From a checkpoint of a small transformer trained on Wikipedia: 3 heads of 32, biases.
Each number is 500 + 25 x the weight over the matrix's rms, rounded and kept within 0 to 999. Layers, rows and columns count from 0. Numbers have three digits each.

# up: layer 5 MLP up, 384x96, rms 0.0759, rows 141-209, columns 0-95
# down: layer 5 MLP down (transposed), 384x96, rms 0.0757, rows 141-209, columns 0-95
up141:506452502571549485430498543501481478503504523539511503540467492481488501499463495512450525471534474473443505483479494449491535538512511496502485529510489463487506498514501482500496494489486502450502497486512543476495506535522508486490522496496489477527487518486471527496474523467520549504
down141:486529491462473511489501512470481516512491552513457523498529497477540518508536550485484536488509522482534473543504503484438458489521509461513487519463454522515487464499491477523521475502528519534512509505475537499564486479501537508552492509428507485483496494464536546521541519530436516515
up142:509526526535480482465471493502503474484509529473524456473504511471486459503477479541475517502471513509446466539464442489455523496456507475508505495486479500468520496492493460518479513522461513494544527494499507472467513477546534505523516547507539518507483448437549494527519462493509476520
down142:501533451486497476488502535494482522463508521494539458489533472478490488495474471504532477463491501447521551534450469479512502518483470534472561472537453509526501521535511484514521513504521532524480487483515516530527520504481474474478459491478503531521485488540558496504481512500491506485
up143:494497483501484464483452513468536489469504478550511485498519472497510490544482500492480466504503534526529507476487466533538490493506497494531557502531509539497532460479528428482490464516512462489496499459479498470502475460495543490467463490541495479503535533525471529544560524512515478523
down143:518485505510549480511481496495479509500517467529507532463534473495511507496516481510533490508517495515525534454510468508497461502493471468514522543503529514503506497498487482489475547536463538546536530503521487496492538508540540502499457497489466542432496505468548476554516484517468498554
up144:436540490535475519544491500493478545499515497528513509535515500511491506534510504505507472507500504520490497485505477509562475491522474519477563488507438478491561503497468536507495483496477473478515489501480490457479540501477536552473530484497470510469509527487530469465492555586513439495
down144:481472490483500497505523471486524462508509553513525502479487532506555515496556533492482492533465525471527494501444575496542511472475490496490544442489540520529478518470494556495511482529501525472522467496467538495510468495457491514496508475548481533499530536471488483525545513542475558494
up145:460516496538441496470490488450511522492476537477530479503465505488504484511509521492528494520526528458520468524476482494500531499512466515512503531505410484485502491483503474521464480546494527467497525518490516426508472524503525504482502481497518514515505544471512526501492542478498482527
down145:493496497491509506542488519506490505452483516455452526465507512516502484521483487509502464453505501463526469543487512459495470514458500496504490491482465472489530490497523491486512478495506484521514498475502521540491534472517471454510484508462468539457511489469507542466513498449509511503
up146:509485538508529499505465484485477452496479512485560498479494473510516483490512478555494525541466477443476500509484452480480492498475499523470484508485482530512472491549492518521463496567461469471501510496505532487473550517519514502461501482511465498524523505481548483517484496491510536477
down146:556498469464480540494468516510443516484507458533505504532462537453495541528525464563494512496538521536466534482561449483470512450504522516505503504477488503514483508487553497490498545484505523503506503523554504478516469474494478503523525494451502553485521521480558494502506492532507499488
up147:487489445467501504498493492518534542505500509523548471514499510538469470510518458467527491500522531536466522473504490467526512489524491512520488517483498527507451476477538514444503537529488487500515468514483493507490523452466521446529456491556516494515502512510489527491502513533495519510
down147:521514519527490522500496523544533500527533515565479512454494508516480527493514538485506490536508491515488496488500503489534535498502494486484491485488514538482526548475515550483472498509518498512494482494494460499504529493483516480493458512535450519503476476476481566481526473463505467487
up148:489501505447499505487481500502498504469504472504507532497512490527504541485464481514519508495527533503480464490531481500533536472549537500483510553479452507468474553499473487474481505531477487515523488479523507454479515473510512522471438455511511549496515526488515507491527541513472523489
down148:486488547482505474534528534449560497492510502507524505475491508528508502495541501485484550537447482499490510522476466453516522510507498568513563484495506482514520483490502521513506506498507502473494500526479537505537506454504529506505517534467522500480478483475527517488470479485496542471
up149:474559476476524535484475438494483494480457478499478497535482492461479505542472475469455489506501510526488538498500487485512529518477540495508527525520508518491535514495489504528564516485514532506511506549488490527557510473532488497464489516497549528511496503494519534509486520456510500565
down149:504515500534492535470446473518509467508504517529525481500509493493532497517520474514528519487488487488499503497522490502423526545543467552479495510536503503504513524506525448542559465500525505494498483488480510574513483475537503470463499506505496506513439507521536492490475498591490528525
up150:468507480521503481500471473484525488492460497470502498478498519478478498520502497493507514466526495489502462470492509436513545543558456473512529500469478468494531480528503498542517520513478493497527490504539517507502505478515552467548501519483530529492512499501491473489460525470525532480
down150:525505491460502489490511488519502518524463458505462509545508467460558468482494551528510526540515543540480527505470503503461502482486520509530486441523500553527470542498584499506510491492506523489482522506497492536507498511525518515512540456500519482517503484543514506500487504494506516525
up151:474473483499490522485519539470515549468445488463507490536447554505491467542488486455479522491488503492492525490502542505474496507486487509537489521536460525495502517513527500517480465512492517472526494480531496522487486510458451486469480506465490473490540526514509531484507499531527491499
down151:546492491497557516488474519458566506545509527507504533535513511509523501494485477457506505479512483463549499484458467514455517518517510515469496508485483450494457531513524516511547543525499523455499502487499477500456476475476523531462485543495541548528499492504545484479542504477480501484
up152:535488499483524460503522480443514511511511513488531501483518503495514466533483533490479499488523501536524525492506494549501482484500514507496497485494450505513521512479525506491483535498446473472469475516515499513495489490540500469530475551518500464525482537493475463488445525510520521494
down152:500524494510470544458490539547523489506476497538486495509548488485449509471504503452499499536478461465516526497531462487467515487482476517460461528503545477525503499509505509478509501494540481475522488526477500523520459540502452498519498445533465490499500483555515508488504481527537465477
up153:494493508526486518467519449513552485475516489498519486470478484505545540526474476514485530477522537453470455490508522475557496495502498506482538534513481502523471475486496532509476512542466474493481468537474477485513501509516503516494508505509497525509501524506500502500516510464505494490
down153:508482491498483542496494534508485458493482522490504509502496464509507473541523479526536534482522483471498480483478515527483515483480477519533480473542509522472537498481470525506535472472488510529561513478474537475528502501530496480497470518528464524541467513524475496469521511544472494485
up154:495486515507498487495510509468547519506483466485458497497486506492531467524514546503497439519497516544512476485505510511514464485512484520501493484521476499522487525497487520409487509542465517527490504513512487507468467489509495501500470491480495528461549510539476464530454524476479482525
down154:513530524479481477498483483483480496475497516529501505479526483514508531520540507507522538494500475515484550496531512507502512504502475492501490490463473497539487524490563467504508545495536502512530476539469539502512515491504513530513454488529521455549458489462517534512525467506499461517
up155:564484521458515478490506486468538492512530492540469444485495528517431501502456493491458534490473476515514493467503447508496558509495570510501501467472499515542485542479497478464494428501487505495520496501530539522498492488469495503462520503533490540538519463488489524442476454491500559500
down155:483506478517528488498511543507480482476466514461526513503491504547504520492539523491470569488514522478544478515460499437492504477529502456431579505534498529515501496472522494531532550503508497483548548454467476474504482517498532523515485538492526451457486466502499500521513503501525495463
up156:498472488486517477526491534477489486473530534520437457513448518541529537520516507473461498523492522540531535493520507511479492541492493490464488488507504502464486515506487530495497509483501467491536471514510509514441510480512447513516522477524511491491558540506489485493468495528505471500
down156:456506495494513488494560528466494477474521472490474464502479468461535446519464492558498499488517484496559479510488473533476544492483490499503524507492494502526477526536476458495476500511492522518468479480490516503517503545501534502484491509491501471470462475565484514503483477495505523484
up157:502453468507461498472491491468507480482521511534484527476510521531533504509515482526452484499500466494489493482555504544495472520445577501472520530503498496499485490503524469494459495500465476557541492489481492493491500505470503498492532508490525505509516499486520522508512496496558532548
down157:465465501526478530491498473538447504490528455488555480452455503476557504512492518521472492473501487511517481526516478505486473486499491496516461460520530512484554468495552494505548496448486508474483459507519477511532501472491550474548505473502501555468500487485494479499534507545519509512
up158:511449534483489520492477501528509461477468505545462472490434504509534536493498494515476545513473543514461511512515510495505453471477517518509521506496513509482528516475512527514510480477504453539507452521467503541506492489490484497483489522523569529512511491520467464497532480471476480520
down158:511512502515501517476532458461518479456533514431501489521534510497511462509480495519478522494552515437505488484510518530473493460474485491494506496520485507526457490489485462498516488518500490505548487491512515470498477467510481556499487504481481570458460503471482553517490518501538516499
up159:476541471502468514502515460523489473475485510529502494491470501498493500555468505494472508523507531536474523495515526507542470520499498471517494495482545488493472483500466501488483490490484479511557489502426484532492491502522469493492494531467472519474501517494506498474501516532487478563
down159:492496472501503492529500516509472523528417478512464500502494506507540523470522501505533498542512484501539477515483545524565535482517545501529491499498518480494460498483539515526525482479500499483479446475506523517477493493523491499516483501532520510534514482497534455501525497515496552507
up160:512515436504513521501512488468517557524535484502533520475528489489509535514467504459516550469480518522478539494496514456498520552529510537504428497485499500505499548488538493464545510487473472497510534439534499503494520516503510490464497516492522463520508517490502512487494555507506540476
down160:486483502497440529505563497523461480502490489503472483495469566515508520510477513509524504481516534553497564500474520523533544501539511513524458507450504473540492508458510510519517567520485469518484487490527469504477508520525496493473490472520507497493482501489508540498492495500514465490
up161:538510504496476458492487497445514508516503465505505555506457516491462514527469520473472525536501514523455496492538513532486526499494539535499469500496473550501493531457497494462514495528535497491527499488466485494488498460466502451485484467488525531521517503514471496522488479505514504505
down161:507482482501518535466490517489446486465525520479490521494509443479475534481461558519481497508498522536482499472476509539489541481523509529499518523462493512508505467458491460527502511543452525475470448502492546443473473502494516519511506524501487535509493521485490493514501552541501494480
up162:491498495543495535532500493512490442499536498460474467517495497487497494546440497517477527471516520500509554515511511466506521551506467504477490463505484515513486464480486492514476501501519517481445501494474497501472516490503519513486545505515526477459524488482534494511482502491482524495
down162:517477469500502507500501501511484486529491453493480544490493518503539526444513567488542530529552512510515490495473498493501529468483568542515516510505503534484505539497500498515522462486530489498522454485519525531463486540507505497503493491495502464514458496521489513471509466494474485477
up163:541478525508466467512484470480476505494464473530535535491520511510534486516502472498510454469464482483476516541458482483516477488479496497508530544507453487488484472504505504502520472457492536533560464490471531500504473468506543489452512498502505492489545504474530499535511518504478500491
down163:496508471484474527468542497486508498524514486479515477491507522535498475507498539477490498522493537509476474536514528547520528476512503515483443520535520541474482541542487490501484541518498497452481505544525481469487501495484482506534472518478530485522478537518497492511514479466495524529
up164:502490550470477501506544559458507551469527506475494540525529502544496496509470511571474527460546467488508456478516508467492541542490478517528509494442455510522500554471436511489521525531472483546534500464475516487468478481496454488455516527482480513479525477496554547460491499531467493518
down164:509484473511457517488476484526485546501517492509529488493491489447497468471500507547479426489498474480441469521556520526502493544473466535526534453525469545503500437485506524511540502448483472513519496521486504534488499519507454491472499507535447513550525459544488489506476515478450526556
up165:493498468501516547491503514490483475476509490495494495494508458517509552519470514478509551525470521490500527546510494500501530567482500497519488529473486471487484474499473462491475479520533391512551475525527501503453509497435485539490535491517487525507534495448511563499498505481489495506
down165:512547509499497496523467445492537494500523437519511469501506545471475537443439515484517553473518504487505524453460517453484512523498543515480499495510498504497500499527519462502493522475529486494541472502534502499478492521497504474508534504515534508523484469532491477499504522539489524495
up166:489510504495490505482498508506532493485514510532479480462480481492466530485519467494512499521530509487466502503483504489526500472512473512534503491522508497522481487495483459521496490483482495537508496541500488453527527484480508518472485507451525487536512488504480473510544511508480517561
down166:512498499509495467534470501506496498530488484484528494511506504506561493503519495483549503487514515519545504489472521511525531529472519485495487501487481501453516523495444465498466511505514476474518466513491484502472482499509522485481500513532499475465448522518526499525557489512508488477
up167:482527520549513495471490456519524497457481486483486513503478544480505537503509488439492510509466499482483535470467489471486456522525456528464498535494480517486495513507524541508530507496472485554547504463479530502495505509556468481453522486517537474517474479522497453490509487514506535484
down167:503498509496523504524502501545461472481499504511506454518509515463479550491506509517512521467481505510530514481510465524513506503510499487452531506469503485477463508515513566514533503555471474535490560519446548506487485554471461509497496498496510474559497515502496484496497462522514503514
up168:495505528515548456509501503527476473514502557525525554506508466510478488479507480522494484496518494528502482474478482488481509513448538517488511491458497508489536451517525526498486512517484528479493484509456560503527470509506479529483489557509458507455502524519511491491507481535487477534
down168:520540518485493534460500489497484499464452505499482492492457485512516479542505489490504517504452487509527518510515469486503510494492504512475451510491481490506459464500480473508490508520509478499511479472520425499494529482472467473476479556508519486499534509469491463488499513485510535520
up169:501535509425489560508473472489489497464502458511516495472500535482476527523514489503530543509479522514503491453542503483486516499545474485483507496486455494521508476472515545466478486530479463492475482505492481466495503495497470536499543502501507529461506475499530481466477482514517512512
down169:534495510469494512542539508462495506488477499474513458470508521487516499545535490489498485507469526443561498505491520494527508490478472475447485551530456524484470477546513537465509487492508469467493472516482471478505555504467484483517510465513481476501487473566511488460498481500501533489
up170:506546557499475499478483485479516510476469501525468498473514494537535516494463496507471528467473529490490536494488472480478502467498490523498524548535480521540488478505532461502446538473491442485530476494547505484500485486506489482500527491484504498530485461494502536509536525527547517498
down170:521473438514449468500513526512509504479485561503491476481511481491505522517489477451515493487506489475502526493464512542532464492495512534521518560441510477455527485505509517544483500494506489518495506521516520507525486457506468454439508497490483491507535491471549502482518521495515493544
up171:491500470464485503481505475478524526502519481498537497516478500489495531517456506536477468522481530493526521482509497531541522510499495506493479510554504506542487469494488533475478530528507502463496545512485561540518497518487521467485512495532568470505511507449469543526494482527544539455
down171:491507469476531507558478518490514531512494518521488492486522518545506435517532502495510518524511494506478466493472476492519478502518545535501540502504499517535494510466519477509532493472502504472495501504481545503463442480530474480492499452498481459505511516490498526478480529474464495457
up172:501532511489467513497506535513541523522491499495491516471466491498488518507500441469490497509494527517487502459494542533499512492509516503499526478527504526526513539500502505523474502483505493502498479547542518515529502534492504520504488506514535482516529494515517531545519490482502505488
down172:483461480485517510505499487501477492474498456486487462478487497482462484516496483509479524491515499494503475488505459480480494492485521498515477492495503500519488473500504478462477483482467481487517507490500508476517492506470476506458494499480513505502500478499480442490480564513505493508
up173:513477486527461516512477493492478525482482537538519503477493538499545498488479486470476516531501542486528498482469506522507512523475494474540450518538504532486530517528500508523529534509503523477529491520535498553479468517499510471478529514489473491508508449507497501513500463522543494512
down173:515480487496491515525507513492504528516492519529522474521503515541506512520514483497486527476507493493508498464493465510482446497499446441493455514523514476492485473489482494497476488517494499468473500479515522532480494484460475523462485535498519536479481490458504512492496479516539526493
up174:460523508491456457538536502464507530468511505481523494488510476522460493495491531526501483521491488501542503497467488439483529460481506530494497478538519567484463487476551495507520548491506498502510484480491481508485528565495539497516470515512482467495513536476499487473479466463538539503
down174:530513536473488519489482472516494455518509466473507470565467475513494511483505472532474502449499498490489476481492516510493515517516509500507480489530505547486504522500453505510450529535535513499502518508496510499458463504518511497504505489544447508500503533478506507530487506527491476496
up175:501480446536489490459448502480531516526452559504530540475510473536473509506488422541503470485509495464476526477532532496547516505493448505480525505502493520483524495493528552527501482538453475465511521488486483498521512440488514423458519494491471512481506527505525482506542528498497494505
down175:499507461514512528471488485505566484509527441475505518506478486479530507520498535514506480526486501493479504477546519528465539456531493469513525494540530512526449531480487500498544528508483468520511462498479485524550481493510486494481525501524489432524468515490501424481559487507504524507
up176:498488458526465531489535505487503491483549520470497515499496485500502498530492529495468507459465459502501480486479476520475455466488467464540525476533499475470495504537497513507551503476479512517514486484498489505511484511490487513535493514493503513507520446543507513487475479488561520490
down176:520491512450492534516475480484538535538519497511456480515513519526499492506516446497517497542522491491504496493501467531498493513499530450506460512483514498542499525503528483462492541489510514481486444542526529440475473486546502490494510501488521485489516517521499510504551502477494481507
up177:503551486526502445523482488529482500471477498530504484513537483502517475522496499508514504464507520501501552479478483512474547505520494535484488482473476537505516496525496508472491540532464451495499499495523476513468525493494477476476501507543491553461508461504506499514475520509461495504
down177:490517501460476441472555493488484519532533482490521516490490494533470515495512465495497494539486524523493508490494510527502502504515527503538559508508468435515502513519469479489482496513490505532478505486501467481525515457457491502510491496511516479512522552515472494462552484509492494491
up178:489510515488503485525479438463515503480521504486493469521464474535512477518515479505545489495511487524485521496516461470461489538497483492487486496510516494514536477541516466488460509448496509504491476471505510519459510513507480465480528497521520509490513467530509487517506488474459492546
down178:495459486487495492513481516512513487510448467496473544500501500512510508490524512525525533522509513489486487470474514551474518461521499536506492467517479499495476488492450496464513508537524510501536499522522522513501508444513487561462530528478495507529530509468519496493480538510521525498
up179:511523511514455499507510519495505473509518507509494480472535468479482505569479537522486541506515492484517496536531452521513525460516510525497525468485533504529499526491479545496493471516489520459508512511456516491446466506504423494470545528475486453521523517521490504491497515527515478495
down179:508539466519474500545450539502495500500443493552520534498498485480508525531497494484493490505494517474527483491490542480515499540515493490480503510551460524505469499494497501489457513520505498523539473497504513525517517497505503466550499470483500462487553539484445505474531517542437486518
up180:526464501513486488498507483480518493479478513502490479499476486494506495520506460551507516508464551484503494496506478530481517499480532530511499471511508477486502523534484498480550518496492451503507510515465491554474474513529489523482550489497477523474550515505475470547516499508455473529
down180:507511536541525433508501512518493499501525536545497549453497478539542493485517468525480516504533488497436477473519504496498501503522499517518516510543486478513514540485514533489511495486506508518478501490529484520512548493482482495516514492520517510522461520506495490510482506467498466483
up181:476482538561507489478470469482467505503496474451467518517495482530498530504487521508476478497513521490512480447496485480514483474495501490469538509498477500535512514526444547515518506514510506495502495496457474471446542484509452505478537547494511516524501491527496473566479478497494493526
down181:464522532465544498472504465502484516481515498524530520516505497502508491505554524472507493513507523421471473533477534473485491541470491533546500450450511539509532520504527481467518490471463523488502490491531510524484532516505516506509533505527502518516521515502511539508484483495486512496
up182:502495445545497509510491519510464531494514459479484503555508463494466513504489500448484499459471474507478475451456483485509532488510473553497527511474477515516535479524529502485525507479504513512508505489473511462450527491487515503474521525457522512506494496528485535538446516490493505541
down182:506441512469524543481516488498485462497473524451497482534504499491497506498498494505488511524486546539502475536501503519484487465495511480516498488456525502498561561546489503542530521513495503485429512506492504502474507514455501518474527460497488526501521498531511515479547522536507519530
up183:479505495500463482455477540505530481487512550514503510547462469518484521540511514534502495491520544487479434462487477494490468486503480460500519492514521517476510466528490476521532458524508528526537463497506533506510460464496502448483496490517467476477515503501476491492532508496504512472
down183:493502486517505472502472468544482447503549529519499481499488533501512518486530496528509503502476527503501527511514506531506528532489540528483526482545500493446459521481447498533493534504506457506525482480488482480520473540489478460492506548489508459478489513482509516482490467487462489488
up184:462520518549492496492456510500520525474494542502522505513486509481504468516525463502518489517464501481459504497474492484491506511491530499515517523507489497460463463463487480501503495503500489488510490496488558518500521511540520467469490512494488478552465551477487529520503477490518489530
down184:511507492481512474461489496472464505490473496521544489499488524473481511483479493492529498467524527529482471500476468495564493511507461494481516478489500507471519483530488480523475458519512498496525497529486464501521526494512517505459533509503515477497489479509554521510506509508532479498
up185:543519479517490520500547475509432472491476515515492483513518518482500499490519520482513522512508484507460492484531479505524506446520511479535498489528492508502502508512498500451489485484471501501517529531530504477508486489478502490479470498476544467533499523492487505534483543527496516542
down185:528504514547523461507503524475492508500509491499504463461473478542526549488526464470509538482513515474500519480440525489448533508493474489516509483511519477508521505504510524549503485503501513528521433517500448507479503485541501507480515482487482492510520496507500531501507497516483516521
up186:502473537472493497505505513437466470491537495511522528516490513511499503522494517506465526504484528557501506496446496503516539487516488471514460493513452489528506479433455490514490440487482450456481499530555511484541479497488484507486474498490488482481481530523464524511555506497470531539
down186:520494483485476483511504508526543496516519499490503521537487497477456477481486473521506502475472501480485457526518519485480491499483476537506509451473536470480509453451468469463477536518456524473509488499541500528508472506518484497468494508517509513569520493481512485523491478475484562499
up187:478452496527502473482514497483516532505448536577485433519464485516496526576510499489482500475474503574453553493497487540489515474505490522536493495533516499483485522480512470488512501436441474493502457544537513491535452519488500512535520508513519461465493486505451510549469497555484443527
down187:525519494539499490505527556485509523494489553491525553496495507515489572560484506496474491469513478531508512494459517511508516500525515540509459464534472522486502533506481489478511518515545543512475493517508485482507472510538472520512522490502418562489508483530522522553475515539499456468
up188:500462512491454497498459475464480506495536519573518466507459521504487501487480484521476523544449509552477526488519505468513525525506474493476542498493504458488554497512495522515493479496492494501484481499527518514535470448532510478511544443507494510471466498486549461460503502558477492481
down188:473491520528512482498511520535497496484504467521523506491491489531475507503498513485532497496514508459475488494496525515484485494494516503484495503551483500503458442493464491506460501474509519511471504463491518519523463510495483478516503511499518542470483470515449514454511495455530510560
up189:560520508508518513488516468529478498493467480480497507485510473483496517469448491512471530496497491480483492508484490513530486526550522508539498484486455528501511549506490513465468497481459509499489482507512565495509517476502493486489489499470492485513471490484485467471503453531513528517
down189:489497520469508522544489495487532501497487511527504491498545507497495459485491498490495487508511537521472508495486509505521490541491509501492512486505477479517491460482578538503497490466468483511489478517507481534469505460523535496482486543485471487491494543461487475528542516510492513492
up190:483513506504559487536466499507482514525464505500492473477536476495483492551492507497454514508489521470497526481484449515474573462474532487534462509493488507536511504516551448464526558545464471496505504486473485488464526525496507528509504541510520530493515465471530518536527508467494504529
down190:479567538526530545492496466456517465562544551483501515513494483491491455526477536499512508509500495501509461462478494546520499532496546487542510484481474467498544503494455500515499475541475480502520498474501503525513475502469492523518485473517497463472488488489516501487454509464496538514
up191:510506482538525539499482445504548505484470495492545511471533492510507505516492515538459486480500498511487490503527548489544498518464488519516522465497467521508544508520526480493532438493509500486507482538474473490452472498561488490467474517462471532471547484472486501506492514493505508526
down191:505494517517507445513527490457500555508513510494454494513539498514516513443511535502509496498515493531524493474489492540499486508568534499501453533515536494497472478490504481477446535456496514512519499460521509534525493528492460505523555544500543523504486514532538471456502484487508487497
up192:551468497461545464535513469496484546463502529517506480518510506521475505484515513515512530486509470482487472497462521504510510516475523492515489491492508470527495515473491506469472487492481529493522527525515517521512496480486502464509503552488476545495501493501501521513464509498524469526
down192:507506510533473498487509455490467503532473501486463496459522470533543495527487504461508490505492477495509502504506517505480514507502508500490513525520487515466493509503496498515541451501494497529484475470498532473513513521493475520517493510480489459490509480525512516471498504493501515472
up193:435529447507492553456528452487539485516479455495468496549483465521469514510491533525487477516518475470487518517495499497497503491466493454511487494513487529520436517511477485520484524508477493503450526517514494504477514510529506489499500512503527476488564521442510459516550495504526513493
down193:500520463507492537521503522485531478542484525505529439525511505476471506529490478531472517528472481500546527519528531488489480523543502505475507479530516531522486490455473446472534456485506481468498515533542509576521489478482477503501515532546501499495480460530429426492489533524496542519
up194:508490483500518501488523516487505527487461476477495483546480511519525517521511524468509532509504483494464527499485493506534531519524467500482544477523483509483504494525527530479501494492508487493451488510554495528519501501470471556485518481510461551503507495501476502467492505506501472544
down194:530547476499481476513542483492497454471516550528520505457506540558511484463519500508525489452495477531487497503506519490504493507505511486545504506504481501485515528537494460524479490504497489500521548506506479508507486535493483463508534502510513471496493478488524525518481505460485461495
up195:511479546512484460508483489495510493511490523441491518527499535531457476536531515526511519474521511496498520483483438542512525485492525497527489511516480517517477471482475515488490497529500495523501463516471510489516493500530490427463504515492495524508522480470508483459506513510512501515
down195:489507495496540493478498523511501507479508493524525511519507451505512542464476444465523482519477469527515508479493539478473475508478506552552501513502506494481540528499487466515478498463498515510481493510465489498490531506509533504533504518493499487484503504480546496487502451510511528493
up196:523455496483457540515541503469490484473522503507500456462484516576491507546528475499497512483532457509525529494508497535505485478458505518477500467500452516510453543470517508454480511480506490440510487545489506503458486484485469498539507460506504525516525488497520533491476496526481511490
down196:468488550500512458501503476525536464471472480508505501514434527496529523515500472546490472533435525507484493531517472511506515547495500510481506499482534498521491492515509500474523497485521452527493521523515504535532522527565499541487464496518487477487511535483508496511491510464499471522
up197:519516504543488460518493506486517450524497514491485486517450503530529470510499470537510563479498518505486498516564509498483516502509481541507522460517485509501487514552514507511488536501504484499495542507512518532497420501526493503519507485525507479517499487494487471542454538515512468498
down197:460451495470492391517456489484497527453510509473496496508493536513534483498490485495492483454459463507462455466469501471512516478488534483485469490513501471470507471482491511489538437475486478533509470499491488534478485483516483470518479489487496528473487469498488467441509451497485488484
up198:527517532497508499533526490500491532469480497505460552481521484511527499480520478488544466502487436490503557496497484476510473466404555533521511517516513520526529499495491469492514534495482533496544517486496509494457509504428521512468489477515521505515513509484456433476531484476502501497
down198:518498534512501533487523519499514554515499500504471467493451525526475476485506476527475511509476501490483535493542517506509554463493467462541453478493554483454509533504478448519496501533514495509468512488505463500489537526528524464519515470513530525505436520479497538527518510494528517488
up199:520489487544510510489495526504519516532515480500464521487496440474480545514486499509496522454501497458480512473481477474480494516515481525517474485524485474492513521508494509509503523515481478516462493517473513507503507506475503452482509501510546563514498539502513514538459465456475513522
down199:504502486534516488483523491469479488511536541532552473466536489503493502531470500497484490523493532476502502487550464521509500552502480493480495545463507552485504522526497519500466501509500483460551542478491520482494532502484498511464546506528481509523536552547506467528509508495512477463
up200:501467460487473502544522500468478487466478516523472470533465547536499499507523485493470522483534477523470502479516494497499469492532477492500484497573498527476528530528468527483499501507494452487463499500486486501487448546503475488479485464504539513474509470485480499445456543528484487510
down200:505500512496522438464507494526512498524487490531497514522496514506543456533506509491540524506513492511507497503498511499486541503450435495504550493499486476518485506534494524523458499453497466507530479506524479529492544477509488535482497498515498490487483495499481502539562457473531482506
up201:477539487506487489511496460485528507509477523535489512489487519496483506479514461473509522503469534501497464461529477469510569518511512526475545483481523545532502490472504458488512477533483505479564497485488467466490487467506471499474535521534477508533520543511517534497490511477527503491
down201:505482445436487514540525491524435481456492525484465484567492515496494472520494521456546489491495495504549462531529471480501500496483507494513471500494467488535501488486517499474504490503527506495450482500476529532469539473465514521508510519469527485514513525513512481508542493481520512481
up202:512473467492496474547500514497499504497521487484465475494502496525508514528481510511484528515495492519514486521500480491442504464517500489523523488494501507522485509484479469445479499520512524445457529499468528526496500568500516500495469526482504526521526530486520471500476510471509503534
down202:460533546522503510501514497490475539526512509511501503495522530513477494521532499531463485492509515495456523474511496538536514528505541477502464509498465511468527500513484546486487469510468511506499480521491471485498513507501508518537520491482507488440461503490495542492499521500503515454
up203:459484482510491538497554486517501537511524490502527474479501497512490523505501495477510520548474487523466523488497521540479497486496527486514486508538511520492500571490443517486512537509481487522499490540492517451517528517500493537496504506515493483503496486460504505466527501484468482510
down203:517498505455480548478490471505499501466481514459489463490518512505480514476501510486492517495499481496526480500484515487498446495461493466505493449457529492510509476489513496538505488501488498493513496497488519551485486495477521498450465472508511537466521478499504495497480473509484504532
up204:479470495548493522480521443499516488522505531506529528483510486552508520492516497511489517500476443479485518477473508513512510523502517504501524531475511495515489516522478553489459506533474459518509517526494510535505461537550487488480539493470502560517497561508428484463515509483510513510
down204:500494487548476502506512551494498538485492514488507487521475501510546533508572550518518483517481512493495502508503462450472545485472498464509476461505480436449478462490460505488508496512527531501501516504528491516474540498434483473469482515479487485509469512506560511465511521516487486518
up205:497506507510473469485501479481504459482527520509538504529487505561518473502481494495470510495495453519499500469509466519508493510494512480499544489514509456514511498531534508506510487518478505431474458485504492501483440487507483540491544510494471515506515469527481456464508569497498500537
down205:532500474516535493493524529509490511513491480483481478465499501547470497486511521499530530526472482473502568509527509474532499509475477516469501520472453506463491507544485513495523541484547477551534560482485511510521540505494520478518488498485475554471486521485481505487529465475467503505
up206:556507512491483532481489468502517506516537504490484496490459497508485503464487488501520499481510480529509471465482521495496496516484513480460484477531517514486543491494486560524485496522505509532516512524518535513492503449549487484487491520517471544544507501497498508468459507476495503548
down206:453522499454468510529506543504508480489465527473464520494539493507521495492547466536482522492492526501522505509466506497567500499479506505481517497508502463498479459477483504522523489495512518506476550478533513496534498503516502440509494458511479540463466508472527557515516487532519495478
up207:468489533482467518515491470486482498481520453525547466508464472519483525519478513504505524495521511507470534444469508477514496457475529476513485496488529511501467494485478510505452528558526455524486535482500471480553510495504546517532486521472518482529510531514511473497502522479486477543
down207:518483476477530476528485519510513527507473505486470484506487497466491507488522514438507483505454483492478509494479485508411494494535509477517531556513522484514471511489509504551480485472458424491472505484468527572507505527469484477483515525550517486512479544466479494487497504498496530517
up208:525505515516489506506492474496473482500512442497489516502488503509499475493463488481445567498522497460452490502466535479495494469547483467531525494508465490483441499513535540490478513481486495465476563520490528499491533528533518495477461518442499485518477548536509516523503505487511500487
down208:506512510479522525491506495488504445526497484523475488518492528486536481469510487490515485482477545510508476477492477536478507505584504495516476490501508508475490502481436505489536512474517499455450457481490562505528491491493536503498477504535482493511436467536527483480501520566484502502
up209:493499533491459504459510524459483484481538521490512458452504486495526526521522437514460512531497533526521524466475519480535500520485471485521506487479507485509533530507492550489471542446513497491512490463493540510469531510506507546529459479520491501457549483503494487457469499521510523503
down209:485554479514521503476483449503485486479492502468513454502518456491506502500488487517523473485503515535532541503474499512481531452481495513544475538508514479526505501456490537485489466494463561510460470463498493512508490477540520534514498493519489449535538523504494503483477529540524523461